From a checkpoint of a small transformer trained on Wikipedia.
Size: 11 layers, width 192, 2 heads of 64, 6.12M parameters.
Architecture: learned positions, tied embeddings.
Each number is 128 + 32 x the weight over its row's rms, rounded and kept within 0 to 255. Layers, rows and columns count from 0. The size above them is the row's rms in percent of the matrix's.

# layer 7 MLP down (transposed), 768x192, rms 0.161, rows 257-356, columns 128-159
size [ 91 119  92  95 106  89  92  94  99 102 102 104  91 103 101  78  94 102  88 105  90 101  91  96  88 102 109  86  93  96 106  98  97 106  92 116  99  92 117 103  91  87 104 104 116  94 105 101  95  98 115 104 102  93 109 111  80 103 113  82  94  89  66  94 101 108  91 104 104  91  95 101  83 102 116 102 104  94  88 113 104  91 110  98  93 116  84 110  92  95 102  99  91  83  96  95 108  84  73  96]
[[114 118  99 144  77 126 115  89  64 154 132 126  42 118 160 128 212 141 142 137 192 101 146 113  93 149 141 151 115 154 148 137]
 [131 138 123 124 137 123 149 102 105  67 147 140 134 131 132 115 148 107 112 139 114 167 157  93 131 113 145 111 162  29 128 106]
 [ 81 110 127  70 153 158 188  85 100 193 137 108 136 139 153 201  53 115 128 158 158 132 186 135 138 109 172 129 188 101 116 135]
 [120  91 122 104 110 121 114 113 133 157 110  98 123 187 112 128 200 110 102  80  98  72  84 101 167  62 144 171 146 133  81 145]
 [142 139 111 114 114 104 105 117 125 105 137 122  92 134 149 152  89 143 127 125 124 108  99 120 109 157  85 111 115 105 209 177]
 [173 114 122 135 164  68 145 115 146 103 120 144 150  54 143 153 141 150 133 172 154 173 128 150 129  64 137 129 106 188 125 143]
 [114 171 110 124  70  89 133  93 171 114 144 154 144 143  83 105 123 135 135 132 193 194 135 178 124  99  70 128 114 116 101 147]
 [114  85  68 113 162 113 126 129 141 117 161 167  88  84 105 129 129 154 107 128 141  75 129 202  97 194 106 177 116 130 134 152]
 [123 128 151  79 157 145 134 115 145 131 123 173 149 162 151 160 132 145 178 114 128 140  48 137 148  66 134 135 121 212 132 178]
 [143 166 103 182 147 108 114 114 132 136 151 145 107 129 108 121 143 122 174  41 119 138 156 195 132  82 159 146  93 174 130 186]
 [132 101 165 138 150 102 143 123 136 118  96  94 126 106 120 168 147 124 133 101 116 135 124  91  94  77 112 130 118 154 108  81]
 [108 129 179 114 148  97 183 131 238 130 175 111 117 117 106 124 145 112 139 124 149 134 100 105 155 156 170 126 125 134  60 107]
 [149 185 114 145 121  92 103 147 141 135 152 110 154 107 152 101 144 103 109  49 157 166 127 227  72 112  90 111 147 134 143 143]
 [115 161 113 124 120 132  95 120 198 139 151 160 175 100 151  86  97 177 180 130 170 157 162  96 167 202 164  64  88 130  77 171]
 [137  40 145 153 111 118 208  95 153 124 114 122 126 101 120  95 188 141 171 114 174 114 102 176 120 102 102 127  97 186  82 104]
 [134 138  88 198 104 104 134 135 115 106 122 186 139 140 165 153 124 139 142  65 216 109 124 181 155 165 146 115 102 166 148 108]
 [119 149 154  97 160 105 143  82 126 174  73 142 133 145 180 175 125 121 177  90 103 142 100 131  99 110 156 136 118  57 117 186]
 [ 62 151  87 136 101 169 124 119  90 105  56 121 156 119 136  94 116 116  95  50 160 106 155 169 139 124 146 126  97  69 148  87]
 [211 116  70 118 125 163  94 113 145 134 118  71 118 141 137 105 112  78 150 162 159 126 122  70 106 181  82 125 162 160  77 103]
 [125 107 119 139 112 181  69 117 101 137  90 136 160 137 134 116 112  31 136 130 147 136 130  88  88 163 108 135 134 143 173 102]
 [137 155 125  41 153  92 147 126 131 139 133 140 131 132 120  52 120 135  70  89 101 131 158  66 113 146 199 169 126  85 154 118]
 [147 127 102  66 113 162 107 149 116 168 199  78 197 126 133 123 137 115 136 133 151 125 121 173  87  98 163 119 116  93 164  92]
 [ 47 124  83 168 160 115 128 139 139 134 149 133  95 224 142 185 169 100 122 206 132 162 147  87 110 134 167 136 131  58 143 102]
 [131 106 145 126 123 154  86 138 108  64  76  90 141 156 144 219 111 135 155  66 121 159 110  63 129 126  93 122 158 105 153  84]
 [152  99 173 116 122 143  92 125 154 144  91 103 144 173 144 144 102 145 140 151 133 122 114 123  96 102 115 145 143 115 156 149]
 [ 85  99 117 156  97 160  94 132 115 128 134 121 170 163 148 137 132 130 122  99 108 140 173 137 128 131  82 145 142  98 160 172]
 [123 179 145 146 111 161 183 138 136 132 124 140 150 112 178  98 128 165  88 124 103 153 158 125 104 122 168 100 124 126 104 132]
 [ 87 104 172  90 130  79 135  99 111 116  72 152 151 111 128 132 152  92 102  89  72 110 168 145 115 164 140 171  95 154 176 137]
 [124 121 101  95 140 127 108  82 141  72 127 150 146 190 162 137 112 110  77  61  98 100  95 197  96 157 131  85 122 151 138 166]
 [ 53 140 151 181 147  77 104 140 133 145 107 125 173 121  82 181 138 137 114 139 122 136  78 151  96 165 102 100  93 135 161 151]
 [105 133 147 141 114 127  94 118 139 140  81 161 135  97 114  63  97 135 136 134  98  92 178 120 137 108  99 185 151 112 118 135]
 [141 136  86 119  92 165  78 123 156 145 136 107  92  75 113  96 132 129 158 166 115 148 128 117 135 169 127  78  85 166 168 160]
 [ 89 152  76 171  62 150 159 181 154 121 153 205 113 149 113 166 155 128 128 138 102 163 133 129 110 203 154 159 139 114  75 132]
 [119  70 121 153 123 120 158  98 109  85 184 211 139 138  86  95 149 183 148 202 109 129  84 131 112 148  77 164  69 116 141 106]
 [155 123 107 110 147 123  83  95 123 134 107 144 134 147  75 110 119 167 208  95 155 151  88  95 103  99 128 146 193 121  75 153]
 [129 132 106 143 129 163  59 101  84 108 170 105  92 138  87 173 105 104 132  73 101 139 188 168 129 126  77 118 153  98 126 107]
 [ 96 139 177 127  87  98 185 119  54 113 174 161 147 136 109 116 139 107 182  71  96 134 130 157 147 157 106  96 117 129 171 103]
 [132  72 139  85 107 110 132 169 104 135 116 106 128 160 139 123 141  97 140 122 123  79 133 166 146  99 130 153 119 125 122 123]
 [137 173 104 183  70 156 114 103 130 126 103 154  68 161  85 163 197 123 195 116 165 177 109  99 118 169 116  91  76  44 146 101]
 [154 102 163  99 121 155 158 142 170 113 113 123 126  73 144 148 170  88 109 175 141 156  49 156 142 118  42  92 115 113 173  90]
 [131 233 155 126 166 127  74 165 156 121 120 141 112 172 157 150 117  85 161 163 111 153 182 122 155 182  78  95 108 197  98 161]
 [ 71 121 150  72 172 144 139  79 165 155  77  85  76 101 122 107 139 116 141  64 113 134 108 131 115  93 159 163 128 171 119 137]
 [136 124 173 147 138 201 206 199 180 166 136 135  93  88 151  92 128 140 107 115 178  92 161 120 131  89 129 116 127 142 138 170]
 [103  97 125  97  59  93 193 118  59 174 157 123 182 137 119 191 142 123 148 112 142 107  53 136 168 163 151 110 168 131  80  91]
 [138 123 106 106 154 165 105  78 120 169 104 181  96 131 148 162 157 154  95  56 121 157 147 146 159 147 106 160 187 123  75 129]
 [108  57 116 152 212 135 148 127  64 123 144 118 152 158  51 145  97 114 115 111 143 168  50 170 148 108 164 121 112 130 127 138]
 [174  90 120 164  87 154 139 126 143 137 127 116 105 156  95 182  96 159 121 150  92 139 133 162  89 131  79 148 120  98 105  83]
 [142 146 112 121 153 115  86 108  98 198  88 144 184 141 107 107 124 137 200 209 152 132  93 142 134  39 102 147 104 116 123 133]
 [125 134 106 162 196 171  92 194 135 147  63 110 137 166 127 126  96 148 120 146 133 113  77 126 117 123  89 148 144 167  63 204]
 [ 98 110 147 153 207  78  85 120  76 144 116  76 102  88 167 113 135 156 116 134 172  90  82 113 117 155 167 101  88 101 122 115]
 [ 81 129 117 101 142 110 109 134  82 178 230  97 116  89 113 157  89 125 144 116 114 168  91 185 175 145 182 172 126 190 110 175]
 [118  99 141 155 163 100 180  99 163 129 112 141  47 114 152 110 105 164 110  92 121  84 180  84  82 115 165 120 140 172 121  99]
 [116 176 147 108 120 165  81 109 145 119 170  89 139  89 161 124 152 122  84 141 127 143 118  98  97 116 167  83 148 151 141 120]
 [156 116 151 139 127 119 124 158 134 123 103 151 129 161 124  88 145 111 103 163 178 155 130 132 189 127 156 131 183 146  89 149]
 [ 88 175  89  60 121  95 137 143 113 138 146 111 134 134 126  62 110 132 152 189 219 156 146 134  94 110 144 119 148 120  54 189]
 [ 92 109 139  84 140 107 112 155 122 131 113 152 123 172  95 103 113 113  85 109 144 126 190  99 140  51 166 134 118 129  52 155]
 [177 200  57 133 119  77 135 106 108 133 137 131 130 109 158 117 166 161 151 144 127 132 122 134 158  50 169 115 170 128 191 162]
 [167  92 110 114 154 145  84 130  77 142  94 117 163  87 154  90 189 156  36 147 151 151  79 104 116 142 141 113 110 109  99 112]
 [ 85 180 194 100 105 184 155 139 132  62  96  81 103 183 105 130 101 130  69  68 138 135 175 152 114 162 155 110 122 107  93 147]
 [100 124  69 141  72 154 119 192 132 115 136 131  94 148 116 109 134  78 154 130 107 109 130 134 101  87  67 109 137 186 122 204]
 [124  70 102 125 160 137 109 194 163  71 108 107 140 104 138 105 147 144 180 103 159 116 104 126 120 146 132 148  52 166  48 152]
 [124 154 160 174 135 151  95  98 189 157  66 168 144 117 157 127 166 145 133 125 158 107 112  94 177 112 137 106 139 105 152 115]
 [ 82 160  96 139 163  88 163 168 141 147 146 145 170 101 153 103 117 148  95 171 200 143 124  87 142  96 186 108 135 115 139 115]
 [129 169 132 171 153 143  97  98 171 133 165 138 165 196 166 126 145 176 103 100 114  55 111 113 128  67  69 132 164 139 102 116]
 [191 110 134 149 151 155  84 139  77 134 112 133 104  69 130 190 151 158 114 161 160 123  93 144 100 145 137 129  95 144 104 132]
 [108 172 119 111 140 193 158 160 146 152  97 124 148 112 162  74 160 112 153 117 108  70 183 141 118 147 147 169  73 126 106 141]
 [104 143 153 145 142  82 108 106 181  85 145 163 174 143 115 115 106 141 135 177 113 165 135 110  99 158  91 138 182  88 110 103]
 [139 117 101 133 102 114 124 157 131 127 126  86 142 118 153 128  87 148 151 116 143  59 134 183 108 106 156 119  94  98 104 108]
 [147 194 132  96 188 149  91 203 101 109  73 113 184 156 138  94  75 130  71  99 126 149 136 116 182 148 136 101 105 132 110 161]
 [166 132 149 138 151 131  74 120 142  97 118 121 157  99  89 138 143 140 124  85 100 135 155  79  78 152  72 144 118 192 116 183]
 [156  92 131 150 154 165 104 105 162 212 136 128 103  83  85 149 127 127 138 159 133  87 148 102 111  86 146  66 133 105 104 137]
 [132 202  83 126 110 135  58 128 166 102 117 127  92 131 122  15 101 143  89 107 141  81 130 109  94 198 100 108 154 155 128 144]
 [140 106  90 169 105  91 132 161 126 204 116 193 181 106 150  99 142 173 143 116 114 100 153 152 155 114 114 101 124 140 130 157]
 [119 123 138 154 106 146 149 144 152  94 132 108 124 125 157  87 178 137 160 133 160 142 141  68 134  77 110 130 123 102 145  95]
 [106 168 107  98 119 194 144 100 118 239  69 154 134 136 143 129 198 148 170 131 188 174 176 154  83 120 121  51 181 138 150  98]
 [142 127 162  95 100 134 151 115 121 159 147  90 102  60 103 157 125 134 135 132 141 171 179 121  68 140 126 184 115 149 158 122]
 [150 128 120 127  52 145 149 117 125 103 167 142  96  99 163 115  94 188 173 101 122 140  65 128 115  98 196 122 148 109  72 128]
 [166 195 163  84 130 169 136 126 130 132  29 112  95 131 125 144 143 186 148 135 117 156 160 171 118 162 106 161  95 144 205  85]
 [150 102 145 160  83 142 159 126 175  70 116  94 168 120 111 171 136  72 137 160 125 138  83  78  98 106 139 153 107 181  99 178]
 [145 127 106 135 163 118 139 129 205 139 187 131 132 112 178  79 119 110 126  87 118  64 108 128 171 189  80 145 137 114 100 201]
 [ 82 132 121 156  80 150 175 140 155 126 121 109  81  94 106 148 149  94 139  84 159 143 169 104 184 137 154 103 172 118 179 127]
 [122 147  71 147 111 148 129 147 104 171 101 150  82 123 135 142 144 138 139 102 146  83 131  82  86 223 202 137 147 125 169 126]
 [ 78 122 137 148 139 153 147 150 135 111  80 148 156 176 139 196  61  96 140 145 112  67 111 139 152 113 150 186 158 144 136 154]
 [164 148 172 146 108 128 139 122  95 144 126 164 140 182 100 126 163 129  88 110 134  89 163 107 148 109 176 101  97 125 110  65]
 [156 142 119  89 166 135 117 120 116 159  99 132 155 153 105  93  69 180 158 161  85 156 139 115 102 149 172 105 166 164 196 110]
 [183 126 147 121 119 109  83 163 154 165 134 116 143 131  99 112 108 113 150 153 147 180 154 131 137 116 121  84 106 128 126  99]
 [139 167 125  74 145 100 113 184 106  96 115 111 119 127 146 147 111 118  99 122 115 127 144 109  94 125 122  28  65 120 125 141]
 [ 49  97 114 113 136 156  83 159 106 104 186 100 169 153  83 168 160  98 125 134 183  80 124  98 151 115  86 125 145 108 136  92]
 [154 148 154 114 106  83 127 163 189 121 157 112 137 102  56 143 145 218 154 170 124 151 165 140  96 105  99 153 145 185 122 158]
 [101 161 126 127 132  98 104 112 149 137 213  83 107 149 126 122 113 149 109 114 101 174 101 110  89 123  95 126 184 151  65 118]
 [118  60 135 114 132  96  94 133 130  97 169  96  83 136 110 107 129  78 121 118 179 145 145 174 128 118  71 139  89 151 104  94]
 [136  95 160  99 106 163 112  98 171 136  80 102 137 129 158  88 148 129 132  49 159 132  96  83 170 103 173 107 106  92  99 130]
 [185 212 142 161 131 101 160 136  90 112 157 158 154 111 115  54 112 109  92 116 145  78 181 117 116  87 169  89 122  88 154 117]
 [152 176 105 153 144  85 134 148 135 135 181 134  89 115 154  73 125 136 157 148 161 148 144 158 134 115 113 144 131 172 182 149]
 [ 85 153 144 116 100 145 172 163 197 189 140  56 163 193 128 122 116  87 125 127 176 119 130 137 115 142  91 131 104  99 139 119]
 [ 98 123 117 140 151 149 118 184 121 149  94 135 151 104 135 131  92 139  85  69  99  98 129 140 144 146  53 148 175 143 133 158]
 [133 113  53 143 176 120 125 137 135 139 141 122 156  55  97 170 108 157 183 114 134 159 149 164 143  85 105 126  98 130 131 100]
 [102 108 116 117 134 122  50 150 126 128 168 138 149 120 117 152 151 130 148  96  44 128 109 143  74 137 101 160 140 182 149 132]
 [125 141  88 157  86  62 145 194 187 132 136  81 113  72  97 107 122 146 131 116 141 108 143 128 148 154 108 132 157 151 167 108]
 [167 126 130  82 160 200  97 123 182 163 145 102 127 164 190 144 117 134  79 179 118  77  80 106  98 159 138 103  95 168 130 209]]
# layer 7 MLP up, 768x192, rms 0.16, rows 258-357, columns 128-159
size [108 102  94  99  87  86  98  99  97  99 105  98  94 100  85 100 123  91  99  95 100  87 107  96 101 126  97  91  99 100 110  91  96  96 107 104  98 122 101  94  99 101  90 103  95 108  99  95  99 102  95 104  98 112 106  88 102 115  90 107  95  96 102 101 112  84 101 106  88  91  95  91 112 103 100  99  97 101 101 103  89  95 100  95 100  89 100 100 100 105 105  96  82  98 104 111  89  88  99  89]
[[174 113 139  92 153 114  95 117 146 116 132 164 123 119 174 144 167 168 130  80  83  89 205  76 159 144  50  84 120 139 192 142]
 [ 97 122 150 187 150 127 158 103  94 116 136 129  71 151  52 139 185 112 127 144 158 111 170 120 149 125 154  95  71 223 150  92]
 [ 15 126  56 151 141 149 125  89 106 147 141 162 126 117 129 162 132 141 131  92 158 177 112 139 176 174 135 132 127 184 138 166]
 [ 62 136 140 113 135  96 137  89 152 115 140 114 114 175 145 149 120 120 163 154  97 137 153 200 144  69 126 126 151 109 122 148]
 [138 124 144  94 175 122 141 187 105 171 181 132 109 107 134 190 122 126 120 116 145 131  55 127 104 100 101 144 123 142 137 121]
 [154  71  99  70  93 172 157  48 188  65 143  95  79 105 149 105 146 119 128 120  85 122 154 122 154 110 139 106 114 194 151 136]
 [ 84 128 127 141 141 130 130 184 108 122 128 109 101 153 131 150 197 106 174  83 143 142  96  82  79  91 114  94 129 150  95  89]
 [148  87  59 121 158 116 172 170 121 103 117 168 138 160 133  94 140 119 160 202  89 161 117 155 139  67 134 175 101 173 125  89]
 [141 109 106 107  90 121 154 162 177 115 139 185 177 103 141  90  96 131 126 145 158 131 202 118 117 139  92 163 117 127 163 151]
 [152 139 112 111 119 113  86 142  71 127 104 122 142 100 159 123  90 136  82 120 120 127 137 125 190 148 134 114 114  80 106 114]
 [ 87 118 154  81  63  88  49 124 154 138 140 141 155 154 100 119 142 178 124 111  70 124 147 155 143  56 104 124 109 109  84 178]
 [164 131 125 122  63 114 150 172  84 105 146 144 104 113 143 122 137 218 128 152 160 162 144  67 147 126 214 102 149 173 125 128]
 [131 201  90 161 183 147 152  62 139 152  94 126 126 165 161  77 149  78  89 178 108 109 115 148 127 130 137 123 141 129  37 169]
 [ 95 113 163 125 156 136 106 133 130 141 131 137 105 174 115  99 186  98  60 100  91  76 148 149 119 161 136 128 108  86 169 118]
 [112 151 156  83  89 194  98 111 130 124 189  87 175 145 130 113 106  75  95 143 131 154 123 105 152  80 126 151 124 122  70  83]
 [ 64 139 125 153 147  53 114 152 102  78 171 166 136 163 120  78 162  79 153  88 156 167 197 170 136 119 124 150 121 122 154 129]
 [ 42 145 138 106 126 114 125 102 138  88 125  39 110 132 135 114 111  77 146 137 171  37 102  91 132 124  85  88 132  84  92 147]
 [145  65 104 184 117 230 143 159 149  99  75 104 103 127 118 139  76 134 211 114 171 126 118 105 145 135 113 134 127 108  98 107]
 [127 144 138 133 112 115  98 154 100  71 139  94 126 130  94 116  84 133 155  82 152 192 192 129  74 130 136 157 134  80 122 130]
 [130  48 128  45 145  97  78 164 112 128 140 160 165 173   6 124 142 139 129 135 166 165 141 113 180 117  90 159 154 163 136 190]
 [ 78 101 167 118 122  68 110 147 116  68 106 121  85 136 123 136 165 119 136  81 141 177 100  59 113 179 121 147 205 145  58 127]
 [ 95 134 132 125 143 107 150 120 127 152 124 172 113 103 140  94 113 113 141 148 132  79  77 129 159 141 191 196 204 153 141  70]
 [ 92  85 126 172 180 106 199 151 179 148 188 119 114  96 125 160 173 120 172  77 143 108 145 159 102  55 152 145  80 153 143 152]
 [147 154 184 138 136 148 118 122 137 112 167 125 160 141  66 131 128 104  96 117 135 113 165 135 167 181 146 106 108 133  81 128]
 [161 135 132  87 118 120 134 136 101 103 131  74  76  49 124 146 137 135 110 109 187  80 137  71 166 180 125 120 136 107 145  81]
 [171 153 187  64  76 120 138 113 167 125 143 198  88 134 174  78 151 168 196 145 135  57 120 142 162 125 126 124 177 127 145 181]
 [124  96  89 111 144 134 119 100 145  78 197 159  76  90 174 112 127 121 181 132 118 173 121 132 170 170 147 163 111 104 124 144]
 [ 89 127 139 175 139 152 115 169 124 138  89 126  66 112 110 163 132 158  95 112  85 126  95 205 108  98 149 105 103 108 168 207]
 [154  83  65  99 161 104 120 146 102  58 163 106 140 149 156  46  79  87 142 110  61 114 139 129 110 178 192  94 146 132 129  96]
 [175 179  79 172 146 148 122 132 110  86 121 119 104 151 119 156 169 154 182 131 146  69  83 220 136 166  97 109 176  79 146 114]
 [ 87 117 163 138  91 114 102 129 143 133 134  70  65 131 146 170  81 122  82 121 145 131 177 103 193 141 151 163 112 125 147 151]
 [195 100 141  86  81 101  84  89 182 159 122 103 139 155 132 124 159 143 106  99 105 125 106 119 118 128  94  90 122 177 150 152]
 [105 145 118 157  64 129 198 184  91 133  87 110 106  81 149 154 166 113 110 190 154 169 185 105 160 149 192  74 171 128 115 139]
 [100 159 134 145 106 116 110  73 142 110  75 100 132 159 196 146 152 137 123 114  96 116 136 116  90 123 176 152 121 133 143  89]
 [ 99 103 123  86 117 120 169  61 161 142 136 140 104 142 144 166  93 210 141 144 132 144 124 153  83 105 111 131 148 127 177  86]
 [189 113 123 148 102  91 162 110 177 142 131  62 160  98 135  69 104 116 198 132 130  94 150 134 108 125  84 109 170 173 124  83]
 [146 131 113 141  93 101  93 123 196 144 105 110 115 118 180 140 121 144 141 129 147 123 149  59 133 124 101 152 131 177 131 110]
 [ 98 119 106 105 131  72 140 175 113 136 109 143  86  75 127 147  87  94 107 118  94 191 182  67 153 160  83 137 192 115  95 173]
 [111 136 109 153 110  86 119 120 141 104 150 128 176  75 132 119 163  90 139 128 106 220  97  79 142 130 114 121 128  71  59 154]
 [ 57 118  98 123  83 134 147 104 166 103  81  45 122 125 102 127 111 129 117 157 170  85 147 108 146  97 157 147 161 114 134 170]
 [135  88 129 104 126 146 145 191 121 111 140 118  92 114 108 123 146 153  84  96 119 117 106 130 159  99 152  71 144 102  79 111]
 [125 154 137  93 142  63  56  91 114 108 116  88 121 170  82 104 120 104  92 129 187 156 166 132 138 141  90 169 134 123 129 147]
 [152 116 145 158  96 105 185 103 168  96 183 149 117 138 121 142 100 182 111 117 145 172 108 153 143 135 204 201 165 102 122 140]
 [104 102 123 170 124 109  73 135 154 151 125 144  90 162 100 138 105 159  59 138 146 112 148 150 121  99 146 113 127  62 155  71]
 [129 192 109 113 143  75 179  86 119 146 119 120  84 116 138 145 125  17 144  74 117 112 170 138 168 127 120 188 135 142 117 147]
 [137 137 188 101 145 130 157  81 144 145 132 103 186 187 124 130 120  93 138 141 162 200 135 106 129 145 169 125  90 183  96 125]
 [ 37 122 132  66 171 143 158 131 144 179 116  87 170 184 111 154 127 135  88 112 137  45 125  80 134  25 176  89 110 127 111 154]
 [ 91 141 126 127 147 105 134 153  90 140 114 150 160  81 117 167 128 101 135 142 148 142 118 186 136 133 139 130 125 101 122  37]
 [147 121 107 136 167 165 143 152 166  93  89 143 119 124 100 120 146  79 116 125 151 145  79 128 124 131  44  95  89  86 119 121]
 [ 94 110 143 141 127  77 160 140 142 123  92 142 139 175  97 194  78 165 164 129 158  66 136  89 107  68 109 107 115 145  86 114]
 [141  99 131 137  72 121  56 163 145 156 118 100  99 130  82 112 135  98  95 147  64  91 154  86  56 125 107 107 173  94 132 169]
 [111  87 107 166 140  90 174 155 120  69 144  92 136 166 116 131  80 132 148 167 138 103 153 137 158 120 138 176 120  74 105 105]
 [148 155 124 119  74 116 193  72 107  79 141 163 145 120 182 102 122 146 152 159 152 155 147  58 129 166 111 129 168 121 151 171]
 [ 88 114 127 139  97  96 138 126  82 104  97 132 150 111 210 154 105 139 142 135 161  83 141  54 158  97 142 159  77  77 129 154]
 [130 182  99 110 196 109 132 132  68 146 161 172 160 146 134 121 102  43  76 132 140 109 183 111 180 139 165 120 110 116 118 125]
 [117 102 128 182 150 164 156 107 123 130 136 148 147 169 166 129 107 105 104  83 129 150 163 129  91 164 133 105 143 142 124 181]
 [ 73 178 133 104 121 174 118 163 157  42  97 183  72 116 118 166 110 103 133 134  88 155 132 176 155 128 117 117 162 123  99 147]
 [ 74 126 139 119 120 127 140 117 110 103 123  88  77 185 154 109 163  74  94 122 117 128 101 114  76 148 130 173 164 170 134 151]
 [133 128 120 102 179  94  77 144  56 112 198 158 112 169 105 109  87 165  78 163 108 133 107  90 135 161 186 144  77 133  99 134]
 [ 84 183 141 134 142 173 104 130 123 122 117 108 115 140 122 153 138 109  68 106 114 173  99 121 119  80 127 146 153 138 129 102]
 [165 158 150 133 179  87 170 104 115  80  95 102 111 100 144 129 177 139 136 123  55 178 217 131 124 140 159  67 110 136 138 162]
 [183 135 136  58 163  91 163  66  88 101 112  77 105 186 146 127  93 109 124 131  71 126 113 200  96 161  68 160  92 131  51 153]
 [147  96 171 146 116 127  39 181 107 208 160 151 108 133 104  89 148 138  93 123 128 121 118 151 168  81 206 168 134  93 186  88]
 [ 62 118 109 106 141 137 148  90 169 106 117 101 106 137 156 132 135 124  85 130 148  99 131 155 115 107  99 221 150  96 130 104]
 [178 141  81 117 114 149 157 126 142 152  96 129 107 115 123 172 159 119 182 144 123 127 133 127 121 119 171 146 122  88 167 165]
 [130 119 125 124 125 156 162 234 153 124 151 132  93  96 161 188  31 128 141  96 168 113  83 188 161 127 177 118  84 204  94 103]
 [129 147 125  87 126  98  86  51 174  43 114 136 112 106 146 172 163 102  96 123 150 127 134  93 105 126 187 176 126 120  96 161]
 [ 90 135  79 173 120 106 104 121 129 209  33 150 145  81 102  81 119 122 197 132  74 150 104  81 159 110 102  91  78 142 149 117]
 [172 156 113 177  79 157 132 143 134 137  54 118 151 182 142 104 124 127 149 186  86 104  91  87  91 131 230 112 163  93 126  69]
 [134 114 183 115 154 110  76 137 137  94  99 110 137 151  87 116 188  81 159 136 185 187 122 116 156 109 107 198 163 183 167 127]
 [113  88 213 126 130 104 124  89  97  95 103 134 195 145 137  92  61 157  66 101 182 111 124 124  78 122 147 102 122 115 138 116]
 [144 174 138 165 141 100 138 140 179  74 131 133 117 180  62 228 113  82 111 143  94 139 159 122  86 121  70 150 139 153  99 192]
 [122 151 109  91 150 138 162 140  98 158 105 126 165 134 127 122  90 116  92  82  86 129  98 143 104 165 158 130 129 138 101 141]
 [ 56 108 110 158  76 110 129 111 165  80 200 144 158  93 127 156 147 108  84 122 130 113  91 113 123 168 153 133 119 123 155 135]
 [141 156 102 155 164 142 166  65 154 162 119 112 130 168 239 118 147  99 108 136 118 103 109 126 146 131  90 156 150 124 105  87]
 [139 127 108  95 165  95 108 191 140 112 146 142 157 110  98 131 155  76 147 132 110  94 133 186 146 122 144  78  98 166 207 138]
 [152 150  98  81 169  81  64 146 116 182 111 149  95 119 111 136 159  82 106 113  78  93 162 133 128 125 124  90 161 153 135 186]
 [131  93 142  67 185 129 120  98 165  70  90 149 142  62 145  87  90 155  70 131 151 124 136  85 164 130 166  72  89 127 121 141]
 [ 51 114 160 143  43  96 108 148  92 101  82  93  80 179 136 120 131 123 107  45 130  71 107 121 146 122 106 133 179 136 183 133]
 [112 110 127  92 140 157 126 108 159 105 112 122 167 128 152  50 101 121  27 131  88 148  54 121 127 137 123 149 173 137 120 129]
 [129 138 154 173 150 111  95  77 138 114  76 117 103 137 133  82 142 154 173  74 153 109 103 130 171 104 121 120 122 156 137 156]
 [201  95  70 133 126 115  90 178  62  72 176 110 175 129 158 143 127 106 105 153 103  96 115 105 179 174 111  61 143 150  78  65]
 [105 199  75 132 112 102 160 109 144 103 149 151 113 105  97 148 111 123 155 163 106 112 171 141 125 120 139 102 131 148 177 173]
 [134 127 102 169 146  81 123  60 132 103 134 107 160 118 167 121 114  65 155  98  79 107 118  99 177 120 119 130 120 158 112 127]
 [ 85 213 152 130 116 175  91 104 155  78 137 132 163 101 142 146  99 111 136  83 157 160 157  95 118 166  83 132 191 124 134 189]
 [109 151 110 186 166 109 153  85  87 141  66 132 106 153 100 127 147  99 116 187  94 109 133 124 151 151 125 154 142 135  88 110]
 [154  34 126 122 141 103 182  84 137  77 168 101 131 177 113 144 125 128 145 137 119 152 136  94 110 159 189 154 159 166 148 142]
 [151 142 117  69 149  93 139 119 138 103 112 132 126 160 150  85 111 128 108 126  98  99 141 173  81  81 147 143 116 123 132  81]
 [183 133 122 111 148 142 139 119  49 158 184 130  79 135 143  89 117 187 119 122 160 108 165 148 122 102 134 112 183 183 192 123]
 [137 126 124  77 153 145 104 142 142 106 121 154 135 158 145 205 102 104 110 128 123  95 120 113  94 161 143 105 123  73 179 120]
 [129 120 170 180 110 133  71 100 107 114 123 118 108 105 126 132 170 144 189 105  99 124 118 164 148 183 110  98 123 144 156  58]
 [110 149 129 171 189 164 112 109 192 173 109  65 167 217 107 165 124  94 196 114 158 123 144  81 191  82  90 137 141 151 123 169]
 [ 66  70 104 144 121 139 118  98 138 122 121 118 137 107 147 112 174 124 105  90 117 160 102 141 136  92 146 120 146  96  88 127]
 [160 153  89 153 161  96  89 127  59 116 128 130 126  99  77 133 130 166 105 165 129 153  98  75 131 122 175 122 150 122  82 150]
 [ 57 179  74 133 139 133 149  71 110 109 120  91 131 167 134 109 102  86 113 139 145 119  75 101 141  96 101 142 105 145 111  91]
 [ 99 117  89 149 103  68  87  92 135 146 130 146 119 120 153 141  99 141 164 107  96 147  78  82 142 119 157 155 142 169 113 146]
 [145  93 129  81 123 104 144 113 179  78  90 145 157 156  98 132 123  90 108 134  70 136 162  65 137  71 156 100 106 160  70 139]
 [155 101 138 120 159 144 115  68  93 137 134 113 123 121 101 169 117  87 166  94 128 116 122 115  99 141  79  98 123  55 129 149]
 [132 125 128 112 103  58 102 119 105 120 119 171 147 106 123 142 129 116 150 102 205 186 100 152 131  40 119 159 130 148 139 156]
 [141 131 150  73 175 121  82 136 140  89 139 153 124 197 159 115 161 135 149  58 144 173 123 114 144 122 191 119 141 138 178 108]]